Part of a small language model's weights: MLP 2048 tanh GELU, a variant of Muon for these matrices.
Each number is 128 + 32 x the weight over the matrix's rms, rounded and kept within 0 to 255. Layers, rows and columns count from 0. Numbers have three digits each.

# layer 5 attention query, 512x512, rms 0.0591, rows 100-142, columns 192-255
094134144140122116153136106126146132103105133119136087166107138175108118123182130109123098111099153124101149170151127144139114115121137169135151120122104078111122145135206096094124144161151127
109159151112109119150159085147080134124090125109171132127102118137147137128114111132145104187140097150149095085073148145144189125117133116148097130124072133125106128173130135087113090083128163
167103156103128153113121109127119150124111100116123174121166108081105097119082141086068085152104146085124081108136124118207156147102156160147124165120111124189123094130074092132122116126122119
041111110138129156114145046142145159089082171106121133120130127115145138126115091121145121073134137087106066111114137179156165160167121163154096158121079164142119139140133094148123106127125135
118142119105100129167134123161102140096153152170106151139121140177119204107102123141135157118123075160143103130126103133151140148112185143112131125094105122129180177093151129129119096135123100
151130111137184096126134127093115089138124087167096148096150110100149166135125125102101144118098099142167084134141105134139131149085124161107159115100149153104092145125093119145129180153177116
102104203117155128100151111139157121093102164120123117110131155104110166160127124165187150146220151163080111119109078144083160094133150155147086130177138115148153138095142123165131134122146131
123115161118114163142116186129157136117114128113097121152131049091117090190179123129115149104117116143078157126096092104118136176139145083142138133167148148072093135139140079125165129172153152
186100096115161172167122127131151108089164187126104078119106114151128094082134149127154143135167104128058153125143160149058126097097137112139106101159164126118107111136143109125075143075128165
174097108136095152077072204131101107096183127177157109120146138059194116146126140109099110159135130120097134116105142100158155146170127133062101117164132144132147098145086120133101084161146141
135200168114169110173147129180170107115122099120181118150171143135144111079120118117117144144148134110143073149151092111104112080134177107152080123113109152196099130145159102083124137156186097
143140139138118143109094154163108165142133150100106122162178178113122179121106165151088068140135135052167184187119129070096038122146149035117109153166144126149101121183132084075122141122109105
107117142164182117127139105160144099105140110121100097086157131097082122090131111125128073177176159099122123160196140092119142111091175110143159165113116142176188133080086136131098193109184086
083136089105154148137103092099160183102122104111148113133117161101118105094140122124074198136145144153130121095100171102093139125134099153115097132121119121159114142087098129114062120155101119
118122079100134109147146104148130195123165098099100129136114128156095098164165147115086168126144136150152174159160136114155136078176144120156123168113093096118148076169123132114126116106146120
143190110136142098119110147105120129132143161115120172106143170125140085159178166134120053109135120128169122139135121083120193127070133135111083134175134146101080178166069160117137127170155168
139107149100113139145157176178120111156136106152121145103113140165148139140145090155147170098207137141147094091140084106118092112163123063098126157117088096179174116126160112096148116093112131
155114140073083073152108129093121153181125126135153193144101143122114137114103134184166150147084119173142096114143124133111075182117098176087125099084152175095083150115167123119131144136110166
128161159145158117167089107168107091159123113085107130124082122073154102149102172105144178123122087132065132115124114120137172096127133109136167112148157178197148161103157107070124138170155136
117099099165124116139116132107133159100084127083074145125205131126169166103096119108085074131159104136143083138144090115160146139148152146089134135161112090072153139181112153130153156140142112
055108173104137114131108120154115075105144133112177136141087070127184141123146092125101106111141164157141101098156155085112103155143118132126101103105156116067075164108114147120096127107102135
080164126117052080148120166111143092129106135154157110177137118117124095126136126109142170123139073177161098093144173095158197140170144089137132119124124118124128148131159184150154124135145090
135137157131125147132137119109139068175127129107145157150146178119159135086113149145105117134119091142141120118113135128117141145102146172170120157157096123115167148129119125094146119105103096
113116181153166070134149159145165160110168076132165157137131156129111119100106120144142069134142110147175142129149109181156143142150121177116143154108184140130105132158111158132102142113134092
118101127134093073121136115139177158090166154151141123168119169145091141145128153141128106106103157152128141096139125130124153144104130128150106148142145112122097141131132128167139113121112131
126132114114128136068177094100098135148245099115181120159156157118152096153100143158128097164070113112083154079132146201131180089139153110110145144200061132156086135186108117166105129134128096
180175139136131108082151140159127182107133006210175139146114120091136107117124150132166136144144116140113120152143126147114108095100117095176082142156091132163152105165135136137120121159126151
144076156153135134100138130130175122080088128190099153130168112097153082088124086105161093083179096142145125102110174108102170144107109166140122200128121098199109120097171138138087124068140180
127117128132133154129117126136144134178101132143148133102134124158131152131133132109142148119119133130095135110144142139099158115128116119136141141140158099118110129107142103143155136135105163
142134130135155131138139112127141096136145139144102120136134158107126129119116137124116131135124086128142123120128109108157147141124134134123129149134149127139101141121130140115144112142129129
117145133120123137112128147137126164164103105148126137126132095137150137101107115119101130113128095124120124116133143138153098121126122130136148110152159139121105140134131153135132143092136118
099133133121168119148124141117140128144101104172112128108117121139132140136106124146103132133124123145105128103102138121141151136138101142143126145136121113117127152115127140154154165152146138
145134101131121136155106128118135160140114131173153122143148138128113123127113115103122148154143138109089115118156128146135132112162142115097111131134154102119129126099129132114130128119107109
137149128125155137134159131149137105129135136086110146138100143116155104120094120180114107140128118141126105119122129093145102162130138168118138116121135146116131118158131147110127112144140110
123148129139140112125122129140144109121122152130098129131107127127124126103103127156126125121132099145097132080126166081141097124124116186115124156136148129137124136123125153128144128128126107
136130139125159108130123092138125086150152113123097101140131127113126093122116148134126128156100100145138160155113107122120138132121105150136125139102127131128150119152142109099129133142146139
088132114128121118156113139129168149114101127126139134125161129173125151147111153126147133104146110136117104080161146093150103148153124157084138125155161100130102126103126153151147134136148105
138163125126158118143141114158132130132115139128119092155101099122124126126111120154137139129132088170140113132132145090155124145167116147130128117114129112124113135148133150104115117126180110
131129113115160138121149136150142118138106169112117121135112142146131109083108152169110144127103069142114129083132174081128102136140122173109128142159121154142112156135123139129142107152157115
128125159116136136122149133124082090140121099142118148116122130132123105129133131124088122151108144118165151142121133145134148115128086115161145126138149160149154126142147104111114107144144155
127145107111151124131150100151141109144125143157128108164112119107134118081114138137126126160131096136104143111133146083131119157142130179105115111132135142136097117122128125146132133117136116
175133144118158115135142109103087094152138128125124127144112127130138115093140116109105107168137125132137141175118132131120116116127115133147120117085123152131139144139126117085126116129126144
116151137125149142115112137149116091153118138126146147144084127120135131129116110170104158132109105138096148116101149104147107126143085159131109151150105142124102122122144137114128099134156105
# layer 5 attention key, 512x512, rms 0.059, rows 100-142, columns 192-255
115141123148112136163117108180147079089149154159174098094139154118108175150150125148142133111140121158078158141159118163092137135177101146121086195068121152147126144158137153145140147090124128
141152105079135098076138099092155131111176111129102158148106184118098150140145114139181097120146111127185137152131140131135149158168118150092072114155142091154144137098088111185159171139121124
143129100145104104111091127124175116086123168119130080130163156148101150124190149158135117147130112056088109131121130169056137117100149173142124149124096108101114132131132140111143081064151140
131152105178159143155160101101117137166138095152092175129128138135146107168139171124147102093155156144157125167114139153129111182110086110107078142144123146090152146128117129136094137179137159
117117118146119169150141137152119102150083149168115163097147139129167149115124051114162156141117078081096105142169112128136165070151137089138167108173140115081101101094156100142115096142125106
118153119074147147117082114188145175051132169103167138154090130095060133167137124140161138092081114186164107129099144113068120169138102114135158114148195161147122076134106117130124095109141173
142123138140139129120118157080154107115136127092182117144119098136090088086119112074167097100150091121120158174132152123115130129128132156114162164152078142106103101137125133131112126109118130
138162102115139124126158114133110122097092138117149149105118120135113133148148151157177098131166152071130140108111130110161128117139120160150092075122123121215133131167164161115097119107122144
099089150169122143109127098135100092118126118091096129152173199082210135171124154107159122110097118108157129097116099077202126145098135161169171148085101135185146128198102169108129146151129116
099149143142111117110165177138141143137123157048113145125164158119107115131118159155191131131137087138081110157079131157112134200098142191114144101100110158158107118128127147097138122120120096
086146083135149063096136113068106105112150093170117088140098117115094186152115131110097103110101118147145172121154138116120111135087089086132162091110178087095175102101132174103097141177058149
175150137140068145170175126119120080177143097110105100149110114131108073134152141142099155150095137139116116132136136150124134155125105129091174130132113083136102156085115183128076091154125116
088109158170131118106130120059136102169093153082121132192109146146102111161123121155131122151048149168137140141099152114127122164106117174143133151126176110113127119132143166149165145118118126
121158128157129103113127128142122103165136103108144166122089102107128129105136121123165109135138104113145080116136163092119084134113162144176162123156110103139130111140057129185128139143107158
060085081177114125076120138149105129148149125115156138142088097099170119094137112149144106155131123122134159111167114125099097106117119139179095107096143164084107127154123136077105131149178189
098071103159115157118128124187138130127132101149128131074135124153085121113143123110115119118104128176155142112141116150101134181135133204097081160127158180088159148181143126153116105063181107
144182115130165132169125105187133204122093135163125123115134155101101156144136181116097121131146153143132125174123121116182132140099142096075117161125133116088109141120083107152130132123143177
103128090122163086111151110165155113107210116164115140135126130149119130106132127113106104074113093132140126111119088066169143131153109096092083110151060143125122143127105183119129129112112091
072071139084098175171132141161134166135158136115191156098169171134108142103147144146128126190123118102099095106134114135091132116147111057127147169133131101114127083166093001125139137101080124
110108139088124180103119131113128144148162103131163089130132173100147116096134183133126141135145137112098167114129115134122142117123087101137091127079116133113102135186134111120088185117114138
170119113100137142155134137122143148129137150151128106127166182128132126145092193119153134056137126120151101098100132118093120172111184146155104141140102147154136143095077145114156173164138116
131125134112078149140169109129101126142163121132114166148137133096102086137166161107113122137126146130101122172116106164092091143094116118150120160100112111143134160113153125135117115167103138
131122098124146126160124096097157173115111104129103152101126074198073167141123163117120121146123121142117119115125117126153092099151156138056195102092160172143144156157150118151140156119121154
141181144113091142137153135143171149136125125146194103166096148123133125105130163153158163133141148123130094129165132158126095094117123140106110150120118152097095116163106127157137163170136090
150151181143146131069139105120082094097159123131116141126130087107141120148147124132138095089141106182117125119172170136117113118137110129116118105103129172126162132083158162154110150132125109
109145141140121136131120142169136147144128082105150067152136115136086088120150165150114125085135119154125134106147122186180110146106109082094160137107137111107128079138129093089149126109134143
141172083121131168141140074090133140086111123153114140162109129111151160189124179136146139145185166185153160125133111106084138204165141120108139164082091151152093170183150092121118141143138120
134089119108129150110143115111121128111130105055153095152059146140168157108152193119107170160153134165093088136135159121114160120102156164118153116176169108085099164126100172109129140197084141
114136108131116103125145133124110130084152117129100152161140127141108091140118115133126122167138118095172148142131144116102108113128112129109104124106104146146115132103109129104128104118167096
119096143121141118124135128130128124109168169115137129137130101131127134136122123127143088121136105105158107130151118116104140084129099100118115128153119171131134116134151127125130133122124123
131096161115132122131113112115149131116126144124122135126106140124117132129147132132113143145120142150127106131133140121111145128126105154144124146129114116138156133101095100134161153113108101
084124168151120121149139122120114124127116158144138105141151126133106099115126132122142109129117124117147141131144133157112120095130125131111136124120145160146120122107149089132092126109140129
133113124123115144106133148107152133117162167111134115131141088119122171100139149105131121170121130129159126148122129143102157114104121153141122154115107149090111111170114167096134131130134155
111121141145133126124096115121131109149131101178126102110126140114129137117135122131122130100124148132120141123118131132133145121140138139136153114152116115155151122126135113145135140116135144
132147129128132126101156122140134128132129118149135103109162140126113115128125129130132137102114137106131119155108102136124142111134124094136123101131116122118135116143130108150117119114145157
147147115139127120148128113119112147129124099144159115133111157134100144129136094124133111095131151126074115094133110115172102141136133107114135106110170134153116152116146116129114146109141128
141120122126139111130149128111117136145130127142100111132150119102144121103091148120127115125128103158139153129120060157131140096136112125140109142155120145097149119181130124110130128103135158
136121080126135115116126147125140148135145114142158127096113162129086141137141112127088132105127127123099141108108133130140125141147144121144160106114138161144153133122131127147103124129131149
130154108141113097131124118153088149128112083146154126123137139126123131103141100094130123110140139123112128124116126139154120135138147114119163070115150141172164108102130103129127139095113133
127108122128102135136125118149111126127165161116128142156128112107132140121137120123131125154127108145145109121164104133125121161148165148120136156089170136131102106126148145138097127134123112
136128102138106101116134139098129123111125107138160121117128135119121150142138091118125138124131137136093143144127142130121120135148125102163155095125163129134150152143124113145115155132080109
101110153103115136140142087166152108127105131131124134133121133134135128113149127130111164133147133114128109135144171129126091128119162087132151121117158121161127122117124111140122161139124120
117113092150106124139165106128092166101148099116139120145128123123101126135131109084140100113167147106161123077142125126091120142137113125116122104151170138142106152147152133130088139115140128
# layer 5 attention value, 512x512, rms 0.0902, rows 64-127, columns 192-255
119128166111139150135130096158159146082134157122162104091087130113115110101158122137083128068138128072097189112104144164160156134132085165127115156133163132091146121141121125135127133099165123
152130137074117135127142086072138102150113160103150135090189123148099148179157141085140187101122138123112120111110176068137134150118137071142157100077103085136183122145144162113153110116158159
104110168041042155131146102154161157197122147111103066179102063132134117088134159107113121112150111120120160151133136157140128105143164103111102167160139120157101154078092121114186142132138110
158100165165137141075126155108086088188080145134134067129134123140128110138158126128112111099098079136099139125120123174135133130088129098123122111158142066143167098111168121135128123122143154
152124089126147104175136168100158134135139112107054133176095102205135100135115120157117142117135128100149139139100106144130109131137125116107056105144096153175105161144162136136097168107114169
160152188127102116098109124129147141141052161140147186114177118121169132125152126158139155161147160119114138115104135115095122114135081126111107120124117158094145118143139185150120101138112136
111102167163098098118126142143123180131130092137138143181091131108134173134092109111104115082123138140057203144107147085128111110111144111121150158127100124121165090060103158115157155125160118
127111051164112119085119116141139116144114108148116141125131150124122102124126146106105127131124093140075123082120106153150083126121143074116132073079104117108145160094167133097105102162103132
130147151143117166110159106159082142115147107076094100091103116110129110108160110123088074191105104130137125162164156116140146100148116106108144105131124108174132114126129130094112049129157116
137154099141147135086174143089084111172082088148056151104088164161101099122113115123111150114143103168120094141159115150190159152108135131134098074113075099186116128066117118136099150113141104
071090119124145140107139153160169131151104136107155180180154102103110113138134151133145226146123138156091125073097168097131153145092174127064150193178120109136119128083082148146107096105130119
141151125135147122108055122101138118111213123153116095135100210094179102142136122115110156112141171151078194116118070127124124137109150131159150105104095159153161112078183167110109118148148092
177111099116125149116134122109118113161101144146091138140176115114081153134165110104148118121145097166115162129134095058149142124114124174116111154070146172128178099109146105083166147099115117
120153166052134128072120087131113132101166125117145108126109127090142108165169127100134156112144144122130126120090105100097142152065158155121082102130093124114165110131090198088162115111085131
066107116137139161118144124121111160144130174116099163105109130114128116183136143176169122071113074123112079130164101082121150109137121164143124155104166139084118090121079174153121086185175123
097098213117092129149205127190084109103085149112129061112166112143094109078146129095124131135098119108157154137138171238104109083150128122151124093164111147191113127105089116119135116097146098
148128171182078163080154152155136097148141115069073087108144105164159096107129111117146128096101142108110136167165110139111140147133195169197129142076145126141138131146098082084123099153142133
197157153109140164147128121126125132145074168105095145114163149185140122139115097102126130149136149119097121163147139115153146103121138107123105139134086111075109143087095097113148064105127146
139073186109119149071153135155095136095088177117116158130118119088068132128166127199163152086130117167092174159080142113116108113104139146083135165131127115169202113177132205118133162133149141
157135156102106116171158109082167089145131165120162157175142156116082159169088105132103092106076104142179136124148115252080096090156077151142142130129145093124157099152093158135171159125134137
123113183132114128124105088111138140103120109101172105133130111095146149119143117129159099162113119127121142189104107073141088121175161215110130096130098151125115105140117114130099117191131142
142108124104151164123152130135151201098165132052151102146133138147145114144140139139126156173149138162148118117100134076124145146121139125098101143087148103129098098139130141132174175089157114
119151118085114123093103159119101064143157141152099114139142118075089109111122126147161155104114141140146170113086144117130118120130146117116144189149152138147156170122151101119113150151118149
119142153105164138098149049087161105120110140120154158118118121141137124117124154147128123123060100095102087152136114109099100056119155078119134108135130115083219129149141111129077149147109150
098123124136129133080171134133083108138056110156156109103143104129126132136153137107149090200150166114141195131137120151168123086082166110130114116117148112120159112112131146125151132103132135
131120061102151108125134163123162140142104183109175141143153113043124099172131139140119062160070111067133138137153148119168098092085132174121155137126152118116154143175082154133129171126121133
136127126150156147112102173108149158150138130190139119103118147135147109086128089164120119171126142149133076105100115160165102105111143098106149163142130166131139171127100158164096093194100165
124129147128143155128125134102179084091092145107131132139103123167135135148069097123134174164108107118089121074122112150080130140103118071142185191157140093096157109103114148169097149115078149
103096128130092148167159107136124122088144107099081092083130068099151180125141138106118121142166166094165104082116153109104129078196118099142134088159107134104113134136099116123127113151147088
158130127107153102134151132147131130118139069129129153149132115123150129118117104098156114182135118134172083117116113108114142104135149120097105118165180141081125113052150144131125085155170154
155178151154122122153120118134168120100107131123175122132146135208169098135171151098117149151178168162168123164127133193153135130183112118145115069164107101119141129103168149099126071125136128
130113148113120107124124167164150124078141112126120117163114150104119142125112123169123158120142105110135127154083147198186161134075139148122133148122180092176193118129079178181152132124067091
102186117129149115187183196098122145116137175180128119155101123138119130180108119156128130137135105095125094111123115073098106078124099172118100104154108140183104157158106137136162159132155160
188143160105109204065164145155129167166147102188166067131104121106091141133164133109133105149145124144141099142110195104102109124129138083081154166112161085153135142112139096099115130145122107
123155144156119148130146125144140114100142120105107139163148128144147076083131100140139116120141092161143135115100126123103161138108134066157126162147144189152101157082104138133137145118065132
210124129157099091151155134141133142134133160087165165128083116166138091134142131124101144174116180153136152144124130122133119168138105204124221115120095126108167135096122132112075095107173120
147109146138147129082145120088134114125136157131111151126067176156126128124138130115167133133126143115126123083106127088140131109103138092122087136083094094159114156108163122100118132060179125
192111154079117140118120043158113097135134129164103094098112146114160079095115101152153110064157155087090111173126168118093108148138113091110102137159139105130158119120101147157149145144143106
118124129109181109164173134072156160122105081068078138130142162157145130077116145143154117093146107087143137166191105146119146105122137124180135050113093137121104135193128126117100161133139115
130061098147139135156191125143136170159119169127156098069125133126096099146140110114127128142123168151111130140131146134125118180163097170141136131126156116160098141119157175143142103114127102
173119150172071156146134195136161104105107152102106135120108170181157167123132093127105115169120116122101111136174087145116103105114116099128165140122085132152204144144138075106165136114159145
163105092117141130112103130094092138167117117164128187116145131140174138151136109112140140117107100175156155151156142141133119092151161124122119117122147129080160126148089121106149134095149140
100165115147153143092101140126149120130073119106080072117126152119128131124134126153109192158163096094140137070070148098187135110151116133137146134141140159170110154119053116126153124163129140
108144122124147163055149131166084117102059121130136129103142086096130134157115154098104193087098110147095173109121137090164125144144147152104135130074133149122151124086123119105112117094097204
137139157155112156091088135164078090132038123113108124142118142116117162170131121112094147079114107133123149147147103165147148150081096084076138139129138106166150105125088166127142145114099091
107133067133172052161111148106107115126136097141112126161148139103182112098050128163124121125154107147137167137117130144101115154142092116142165146101134135103136119074189159113146174139132098
118125113097115089085077119154134125122135101156122086121124159133155130103157134120135091071108176101130112102190166163164118083103121145144135153072101087119186137121119116123172177146176105
105125094117156124151169151153131101107127083089116152128128148131114082116100111131125203134152163095102168086103154150100148159134138119066157094112127164094108124113133083104094148129117114
136100120151135146116099149158137109179130099124119174105143188113141069166100115114120147104128125085117074173171114106121127132140157112162129140109163193174114160169118115126085123162100099
075141183112143105109112167120129129112140143132114159126142106106144128117113121130139105162136131082147138138100145118149084147122159114114190112153132136136131112089172126103144131083140117
144091217095136103103140108162125141113056130140134107089087118126110133115114112124135089096119120116138125103117168127103110136135108134185172170102171116090126142096134167121096081112156120
108090151142146129144130124135098177131100128135085147101165185091121164133143121085152102130078163148032127176072135090127131151112164121110125175101118076100099099129141118169086127119100174
138106201102158114089114125137085083094169100067119094112103158082125140160166126087135144138158153152113130174134140121130173143121080172125069121175107129139119137100098109112104101139086132
190123152105134132158155054099123127072127102146130123151125122142161128183132143109129150085136166161183152142146131132121143133139131078118072180127159145167117137175112106098124147159105142
068127188122135176169146129133094097118111150115156137069149182095080143089123121111135155133113155103125103075149190086111143128114116116108125121176134101063152139148075180119148147118135121
124192110108118122135148101113125125105072089134137158125117102091120162130157140146171166134176143216125164113079088146187079175163116135117129138079060123087101157116125194123090139098136158
113137097133116119107134143137136156104135134140120151152136192113153121129101129128153135113103144139140082159168129098102080118159101162112114130102150121125144106163117154129109167128151137
092118099120132120163146138169111095150144129112076113121137133105150071152155105148128097135195111123144144134099057130145119170118132182133133059099096177145056125134096134095098103165089176
170131162110191108070150096160112137143101133135099141166089139131154125115106103129107100144125206170151135109127119106100118084133103153103035125117136126168137148130087108131129088162165141
128120109159148113104133114116127167110162162066158149113113143141187145147125118083094097101068131131085116157134117061167089096131101074211172080117122128115163173134202141121089131137121142
125122167103163102100148177123134131117122143121099133134104110119128134141142129141146131168138089092166161110152171120183101145112127178134127112185154094127109144142096138144131138141095151
146146121138128077101117164110131129063085125173133096113095096130156079100152103146148130138101082157146123170149063130128114141118120176114088086100116166146129134108148151135135135102111171
135127151097140103125143117159155154128132138121156083123147100067112155090135132118115118114135161170137150098129105105123110134161113140126123154125129117103050093104097109127078107146095117
109147129135128137160100083138128109097135116162107140136144121153090144142120096127102152095105105155136087088157129119142130137140139175110140073110125110115135134137117137157117144136133167
# layer 5 attention output (transposed), 512x512, rms 0.0715, rows 64-127, columns 192-255
143129156165115099091118106068085140152106119121180136156083162166123155116172158097123059137155108046115120135106116106104133154145143128125121108092131149095124154157132093146102110155134154
117099128149040116117158152104119159103081105158122119092185131162055119139154104191176169118113091092122084108120125086131154136126104094170157142126132136133198112122099156138123110110111131
108159143155152072122158130138178142166140121143137117125112089127120104129110125185159135094155165129113168114117059188215148110136121095150070134167174136150149094118083114091201140187157123
119074135134077116086116114179091127144066135122124071081119073071131091093115185140126109141132100126136179144093105172037120101143128100113134139096135088117134154063126100098123162130138157
138110143115173103146135141111095138106139154094167162136125130154139095168105127181124132108127116096172072134100086141078075142111120113083071142154137132139112129182122098123082153141104188
147169115101112162077147146148110192121130144136161159133187112099160116116134089122121132086096130136126148092125095132096076138114153105109097132139089081122162110134178114129116147147113100
097136149239122149149147107118084089122081071176129086149076074099125124150152102133127139122162126139115089109115149115159101132154140134124144132143053136081177115106120142101181131155117161
171088109149125156116131174121169133106109153147128102076072224163147125135136103171158153122188118129106155144156100147145146080140082112068174136123127162148141159093132142150115124139177148
133064137159115130170124090135115104168099102081093159083111122078182150169172087065179202139130108138088106134142153069079195118111112124103096119121152119120130104135151110136085079105127127
162115106086140075104105155158163146121144107128120133110115168088146135097138124104148120126172058206153133119116074188142166126144111132065147094138141124161150153184135135091092167080141181
128155136178149113093137143141159068128182129095163126102134128178075152145149096155202145180145101112126111172128185099139108139146158116179164147163142070147103132104170147122126119135141094
111091145172158103132111107083145094091151162169095085123106163095174092114130123148137145110121150182116135035122146112152120177170077146168128073130143106136150149132144101120162140143145087
167096116104081094149092148125163088114088081153109151146118129125161123143103152054155155121153103145085149155132155073162129081143092162130135116107100116145120122044123129086181175132141112
103202128070145126108164098124148079143121131109062103138140146139099124193168109130169168124156139133098123094150110182137130181097110196090089182150072091111121089180155115131152080136134069
138099101156119124158135126092118146106104152115072100145136200088151149132128116105191130140089130153110119172158157148171105146154097183177138095151184159115153100078095174129149164125160157
129055215060074132127119108163136142149115181150131122143114059158135100085132165126149120183120120151172110100123131138100099099151141119135143148081130138113103132156114128147119114140169066
097180178153102090128106138148107110077112159104121109082128114177118022160140142119119071103124156092089108156129096111074151180154160178133050144092106123114081141156103088126177121138118082
195071147169138168115100170124107185121105153100123178154127116137172112134064102144107173187118136114102149120142150146132155137114121120122130158156123095087144131111169104111147072107131175
154111157123106135083147066119105139121134139175134139152134185141099158083137134167147121091158100114064142203146167140100084088143148135118108087114081125136144114100109138099175209094173124
135123133156045150183131133113133098162163141122155146155165074108044147165155170099133096126126146139158134156148112191067126143135094144163148111131174164093104100162069157119114101148084134
097104109160088118142143135091118120155143095126143101126178148194070093121124131136114069151113113185130144151125146152137087154176166182165132136134121153134107117067150131098144068136173117
129069147100131118123100119093136143110137045183139137189162112120077133103137118120133114104103150102166112124134154119128112134093149158064108106105138139135118153108114148171168091131167086
101127110153116151141152155135155054144139157132143112141175146127117139160170139106174110099124170134095119116103144090110150103101088088109099158088197123142151144109109111154158098142161101
185150145168195110182197062124154087173108123111118175081165150143113126120121132109113169137081151114130160090049128089084103164088165156151105082123092118169129139099111157122130177140115114
157141140062137124110125104120124155111117116118089113110127114141134123117181129142110113173182158142120101111091111128143157096152140101145157164108094146090084132118134135116139171060078138
157116074160115082115126146056146168140106112113179140099123127084132115137117100107127142140091096075118123068109083106141110115087144148148178155113120148146110121175176127173124188155076114
188136082094179153083188111126129111200162105122153139091156127084123105120114089128128115126099109132091135119117082194160129120101071145115141139163141102105137152119144147176126150131144162
107154081105145189197130145136160115095114180124164160111123123153099072158107124139145119130132082138094152144118116123087069186062098147143139197093138109154161105085116116137112139085135142
092100112141117135148143155084149105127143079121145088169157087120097170131132111152150133071165112109137113119148156105172138173141169128117101097102105179062061175097151197124143105133162128
124117134210128107154155194150134083091139128111118166158142177126139085122127112155136143154111127088124179153085178061123168093116116064172109120217152118125151118097106113177128139137153165
122156185055147169158169119145141099157119112135153097127127128174138116124199111150072130124177159159093155140126144185091116158165129153123128068150163110121121154067089117160093101172155181
137137152112114126105161165120217121065117115118103127131099130126153140089071075172179124133141078084119109101114164123142143130108151181188084108103134154064186103086102113131117121080101078
140165114044106121151185146162157094116159121113166096111146069166163115155125145099144120140094120108150094164112101135171121081127123093140125137145093127128146139105083154067134150098152109
127195105119057155141185149149124111192129135170114098099169081130124060119147136104111119148125131132104125143182150110088128125102138116110105151136151141175179139084166123071146122198117096
170109146139090109148137095106147109067146178118164182170123104119127105139165147133086125145108133165171110085114121170087142147069132111133105128139143096168162108119136119088128159144163152
133154114117097123132138113148124108098117081185171099132086177130128126165102116163167132093098135117117135157203138143094132111163148161124134154108091171117149137111106113093129069138105106
220142065216150103112134102095111152141145156129155159148095102113152126135166088150103119186135077123088107104108108080168141151181158127116105119136149195163201128076105081164096090137178150
164098142199133154091126127111159134132161119170114108156095112133191098171138128170176151122135115078129143150157126166033132127186144218124127136133074108171128151162175096143108166153139123
163140115080128080135102100084102180139086122144060144166128108168173139100112098097148104096128135070103102167155160174093135100129076158110142130153116136112102160179101117132114164099158194
080139085089135102148143164131078100159100137105123097149062149122112114134151115107088133139136173122141124090130154114172156137107091147098148190142114129169130184140072172133111079115089120
167114142136085105133117142184155130087142145091093088076097127151109123164141102089113125139136137092122135155160135209128122040079097089110160152150086114203127134155099167105099106122124200
104158161137105168151125094148160153107107080120101118156129175048146117114116111185166158105156093134138124190186127135157144084146120120131144148113117122109181167132115113071145119144113164
131131122165138182110114085079091133062151118144152104151146140185119115139133024146156106142164133156142066132116102134129168121109068159133166142121150141135144131148141068118116089124100088
152116174117076124135099155177127136124139127104095107139115098099166130178164157138108158111156134132160134154132155089135090105170175102175132135099167151121139134093140138126080114084135166
183170138148122122115097141103118097137106090135111093096093147065092146128099118143138154050173082112103125132129085131120124137119114103132149091098111140179105144110123179141177145114118121
123125140255121122178156180096146148114149087148113117152133164173197127101089128141088147134149129090089116148124127121147148110151106155161123114152161083138170149153142126115158131120179119
063161138110049093138128166140142151154092084134085066175163136142114061138110112137127102120119159119080095146123101120140142137164117143154155108064138115180136118157147129087154095165136132
091164096196094123132133141187158106134109120143126116144137145100140148137098082120171146121124172114139122091138168170116145106173082083096146137128107127087113117187140153119132133111128085
143103122120133123120058077143131104140156130169129155147079116128103121141072172059178160129117130116128106135132106101101120100118138139130134135116156168146143150185088114078126191163100090
085138191093144139092128114175165139146095115136108143171106131076168100129071098169159117146162119124095086108147121089133115128170133136134099146153157116081123117075197164161106151093062100
160163143126173135111170106118065104055078109105183071114112106121107143115131137130122095121130136123111172114149157133161088117079143113136165086140198145159148120158134098171125119137160151
125058127128145127148095086106089115123087138118089122086088204067160149133144094113074131163065153103121110120113140154146135161184114141162156140103163113107125135100143158110136179200109141
103103136121158128119124052128105137108151113107171170073124149119102143158194106148141126153142184188139182098190140082066137132127111147110126127157104102152082144096098138118116116140101172
171151120099123093149126102136115120141123143108163158105078163176184114146129205091171100080126081104169114098110160137095131131147156092089113170101121159150145122203145125092128153125100118
070103132145167108142104162121099123081073125174135099153144089098099109094108146116142158086069117107110135068161156114154101129169170127092179132101069130109162144126134130141106134064134067
087131118102109119183162165152151108151071164153150170143172132138079101105160121191112102109184117134112137098140147069182135147180108100063153092076141132084120134159154171130126096109101190
066167065186118136152162124130116131114108135151103124191127157158190141123112168079133123148143112132162136119126116081064121123143070169159074158166108142127117155110127136123138175103128125
092124152047143116092146145127128134186107107162120091127115152124150127156145109150135139135123136102110088103143133135161078098172079151082136082119104170097096210207114152089101131124100112
134112154130195130121182110123107157140093136144123136085120116159121117142139097153147132090091176091145121146136150144109147083117188125067120106152115119174101118173132135120109102117170159
094116066144166104080186133170113133166154156104107078130138119088145158173100097121059101160122116161057128120117149115150163138109100101162106081106104103151186198144161108118179116151131166
124108142120136130077137125136075168107130149163130153117124072141146139142135118128134157164123126183164129134170161113182164121122167166087131132109121133090104114144133105157150116150124152
115153089089177113147148148121125115061066123129154100140086113101195130109132120147140124129102081164167091148093087107113125169148076142103114106141118133109114115087126165156056113158142169
169137109168143096140145121115082122164157125100147150140153084123136141132075151115079060066122174161138118145199106090119113101112074126132092135093159130062103142140126134123121105174143111
138101100032150128104119118141112093090138096067186155091150167154095104146105092112110149150120112102109124146100151107141088144111141141159160120102098118142106053156102099131110045166182151